config.toml
head_dim = 64
d_mlp = 320
qk_norm = false
attn_scale = 0.125
tie_embeddings = true
lr = 0.00653
beta1 = 0.9
decay_shape = "pow"
Each number is 128 + 24 x the weight over its row's rms, rounded and kept within 0 to 255. Layers, rows and columns count from 0. Numbers have three digits each. The size before them is the row's rms in percent of the matrix's.

# layer 3 attention value, 128x128, rms 0.115, rows 0-127, columns 64-95
097:180109146139091133086122096110123165136141143165119116156128153138118153141137143155123143099124
101:147117116136131112126152112117142119157074154108167174121116096159134160125133139103165145121100
096:105101138120142126167161096126081114124138123142128122155072182097157134165147178118140149125140
088:117156136145116120106114135149106109128142112133135181132115131096117090128096096110126162080122
103:102132123105110093135163097166107127118134105173160091146115089138155166167144165107141143116121
089:120147126115136089098118104156111142082130111093120100126122131149105075100147114128133108163097
092:089148134108155121138190105118124096107083099134109130143171116134123115090117174142136155123141
095:073109095148124141098148116127147119130130145109140136110122155182114191118122133131113176108140
095:076137176131147146126160097106144104141142123105122147148136143123186120164125131143162140116163
099:120074128098124151139138135133124145162179134135137124110113121104110115115179125091152094170107
095:118092058130154074112094135131125136114138148149136125158123150098102132123141124155135117155076
095:159108140121124145084145142113131157071148145177139156145167104151127161072097123096156154135184
083:146171156107133165099121169097124118092142133147089104102100135124141183114106158131133136132102
088:127136127134125135104163181119107111172075132118146108115090155111141147120150101100109100178113
105:116112083117153127094148101110113149144137160141126159151107089087105123126169114149129119071129
100:139166129118123107124172106136164117110114121125115156137142140115161104163103140166136082142138
090:157134133166109158081112130142142103154150110158149135141099117119127108146110140119121097112145
102:139143126121125163079158143136088109123158128151115107133113139162176169146159123092103116152120
106:109101126101158119107154149104103115151156102163113126129130108103131138164098139087139109120091
098:102074145135148164150144125154085134152124137115099143086122118126128121130141129129141168104094
087:128133138151085121120144091131124106088207151140095125173106163119131135112142113136142136122150
093:139165129102172156125099098100149114075133083112131146123105130121127129094094154077112114165115
091:149092128152117112133152111144128108127158063128155091104152121111145100127149113121151128140133
096:095138102148151111148150096178119146114152127115128140075101101156126141141162127141104113138128
104:128156137129100126131143134141132093153148102125116095137132096096094136109133103127105111154121
105:101108110121127105132097124101105144128178189089139132132156072098153096084098173107099132125150
098:176094180190166132132160159129152136119135151112105096145101124140136132128150105136139157128130
100:119139105144157120089177128129126153166143152147077155102138141139162115078173138157156147158156
089:154165124161119132124104130122135099121131149131127146089127159128176149117117127158083151141132
083:107158106116127153110099121117128150100104132130115144160124099104136122092120169116115139109155
092:107147132110135147149118118140155087126103136080117113104158100143154130096074117135161137107155
097:168109169152138109099112080131158157110121138134159162105105135108126114157121148096187122125144
097:120155142118142143113147177084123145112111119131117103132137149128089137126139136180125118133105
093:109107148116114128116071151153104133129137132093092126142119132191170109145130108134128172178141
098:133129095161099147114141106141144143161090132178147071126129128138138069104119160147143061142173
103:124120160130156111121133127156134123149131171202105085126107148137110075093113165139136115122125
095:111117121125081100140131136143126098137187102175084149106129120135138129106125148148105137162082
088:086129163082154110149156164110138083127110134133106157149128143144132141105115121114121124121197
099:093140091105151141149127143157149128161148138138116134143160149111131142099110135167088163106132
092:087138139158088190138149125121141129110157138158137105129137125112155127102133134092170119126094
103:114114127143122139133154169112167126164117119116110120166102137167131114108120121190101133156140
096:145143150138088124105148118118163174138140106086124133169119120121110100148112144154122111147136
110:137081178091144121142150104141184092161095097136122134140133151108159125070141087140144145115153
091:116157118131163102104090098117125116143142148178078126147140146131139092144146079160137135149156
095:115156146153100113130097127092104124150120168119133093151129197109090129114136114084127156112094
092:119149108135117094127117173134047149121144141136154106089081124166131133121141150131139119161156
102:146143123127113123123113110102140135132167142143118103135108096083109117159096141142131159136116
081:145097132183104087149146155114143105110136136143124122075140135099165117115122120178083152147153
103:151121124170110178144132109156148117150111165125167141152123177127098129165148132094093105094143
102:120146124080128128074119128153155147172132160123083131100130121124115133141153131110115135120121
104:134128112101109094087137116125109106139137114087156101109157131164120089136124102134104123137168
094:073112123108171115166128137129127144152090114144125104103161080157098152112136081141109133103137
099:134094108115139108143132096138106161101126134126129153159100122118152167116119112126095134147087
103:112127155128130142150124141145135140128125110140114106116096127081109150123075162128109121129168
097:163112131111155118144104142101124127108137128137142121130142113122109118151103123161159134114150
100:116114147153108156122151137130127092131154166114085157136126116104159109111154080128128089115124
102:136119135161140145088109107074180109110090130133118136131156111134089129146145159125126129120125
102:156159124107060209117142134147097155084160157147149145097109134141117125121123121134155165091098
096:128153113143116125102131093131089122118152079140111106176101141129063180139171149152100149138157
102:185135128102133144161138129110105101154093157082131124163134141140154077135153151148123151135107
098:106130138145132115102092123129122097129119120148159095098093120138109155178153132155151113103158
100:154132104089117122144138160128154109122125097131127134123127150124160104149139162142176187154130
104:151123107109145097128123116111136099131110167126116134100110125161138105166149094138164116130132
088:116129173133095105102167143081100142115098134095106106129141126156145071157150127126114126148151
088:101154162130132076064127141119136168135117153098142119129141113079128138151101122109119126120119
119:171130138144129143091123135120132121138119133105161155130145118096139139126127081106092119137109
093:146135117103129157134102139119148169138144138137106132163153093136150101129104100156136101125119
098:134120155139142144129138104089131135123136120141103154155134130080134101082107126147146135139148
099:095098201185133123100126182162086113125119138128114113159133123129132148158163122107128137130134
118:110136161121143113103119077141120156146116109133148140147147108108101100148100123124129188129116
105:099131106113125122151129127136107097164124123167096122163119125127105083110159132122144124143130
089:158145139144112105096132114121157158119117148133137107128118152170153140134094112102156103126095
091:132102132086110147136133107134131163151142131153119123141109111111150083149167145104112075143178
108:096115115126111139152115108102142126133108116112150116105121127083178105134121086121152099147188
097:113127098117133200134159124087109133109097164117117151153117107138135155169121137125114100134116
100:122137087099111102104128134153163117159133104145059158133117169119139104145142104103121102184121
093:152145108125121101143109163148149125142104130115181095148154158145099138091137169103138114114143
098:141122127093118099142126148179140127137109122114082087124094142126151131131118141131128107172124
094:132129158153121149124113158117153140113140129117104148116127082130131133133155112173170130057076
112:142081142126118162136100158090140096138173171142119126142111143136124090137074129144136122124116
098:093117169126113130107134120150082142109137100155083117162069073117132111164176102159092150119099
091:182120167122149123127150170144101106114158133137126124073111151116083141106141148111123142150111
097:148115136122083178149141173146115133132105137179121167161083152123122119124159148103117121140127
101:125156114167152101110136142102139127148122117171161111141111096184137143100112112147121153111145
099:144088119126094099131109136119149135113129141126065096142151146122071110127116092115140107129095
112:143193106110155141093122069142122131113127072154137123119134130117103111131104105165109183119125
123:159133121127125158129102132124130159171123151115094128095127098136113119148112084143138093142173
104:125145140106139107170108120120146126156132142118133113106115092143117179095124124157168093108100
104:080125162100122151134126104133115154147142090122090134135183117093128137155103144110102144157184
103:114124103114142167124127157142126133117133134125084123105124136069081144128124090124079084150141
108:126125126154139151166092090103121091104137108092153110131121173141128158179078160102156110138078
104:132134129110133118121123118140121156114082114144129168142176121085132120075150121149142078116135
118:106113071124155157153181136090101179167124141115121151153113087115081091189072106135131140148105
103:160105152104117121107160091092144162133097124130187114123148133172090124147136131115097128117144
101:124125092125111164104086142109100124146155162124140130118132155146154116127092129130130128105132
102:105102149141142108142131115085109130137105137115102142144156136140184119126108145134178127128133
105:139149144096139141145109114117154102162102113142106090095138169110100118134065137125098077119086
114:128145123144119110177142155120132087088131090110104124137134124103098135103111185167121133111139
106:133161112087078124133170088098141108125127132146102160137181123107127133116093132121153138107119
088:139131126114138181175138136139175136139106128114122153099115127093108137112078130126132141111132
104:120121187142126110108129160131151116167137106154132152137104138124136150103147156120132083095091
106:120107141138116114161104182144138140146146128160109129035103135130139123168118097125126105124108
108:156126139109125114139073153137161119093125103137116144132114166119162128112120136119151099116117
093:135161128110145112157161147169126157092096128173090126147124072094154126101139146153135150133108
103:114095148106136119155133145174134117128188106152147109133135114101118103133114128079112112155120
094:124125107121123128108132120111099159162155122092119161127146091144114154116108116118162120158054
102:108160154147106135133174128154165151159148082128092131103143133103126117145133121182125088137098
116:146137114161093141127114144136117092148177135094097150116122132131094125105129125147129109092106
112:108176101134068130112139159103161118143145160148146093152113142162129123141153115133148137108145
118:140123120112128092147063111140100140064090181100147111121133119112119137095107096131138145107175
103:168120136115146102143108155118129102175117112110098076110101154145115091116126116106111134121114
107:135125110146134150100132073137122096127089163073143160143092105128096094150167159133146143154131
097:134163106078096101180101142123107135109120155111106105136114140065163135128076086135163086157096
107:116141100159141109179142146133143151184074154132121162141141110131154159081117133144140099139116
102:109120104156122117111088127116115114104131163093114122150131125124133140128175125139162156109093
099:143159124067135149138144122200092130147115123133129163170092114171095096128166163126132116133139
110:097156130157113104114141096099133093103109128145157119128114130098129081143082108128112094151098
108:107125098117128108127145124150110127094108133112102159112075121149149120142127167141122119170145
108:107098123114116120090109178130162118114148096195109153154180137091094117093094121123118120103132
111:119118166093120155146119112097109141125125157156142178127091108160139113156131086145162119131134
098:140127182132087131097131151146152129123143127165146084137149132127128131105130136101135146115117
095:125137131129121144141130161121115117156123136154183158148109120127175124112102147142137156103138
101:134096119091100128170090109108131149121117137120147126125154155109128141107101126087076163096137
102:102126181142153153121159146125154119176130147136148131124118153117120078115123115138123131108117
095:156126097120165142154099146148157108125120153123121109128141133132081174115175110108104119108145
095:158066135110112160104084143074141111107133125143120113146125138113128091106088139112108137148128
097:137118132104122149147123145114118164135173131141150129103139094124089113152136133089144141149131
109:132148153144078113088110130094123104115153126123122145152117082102111108067125129146120157092118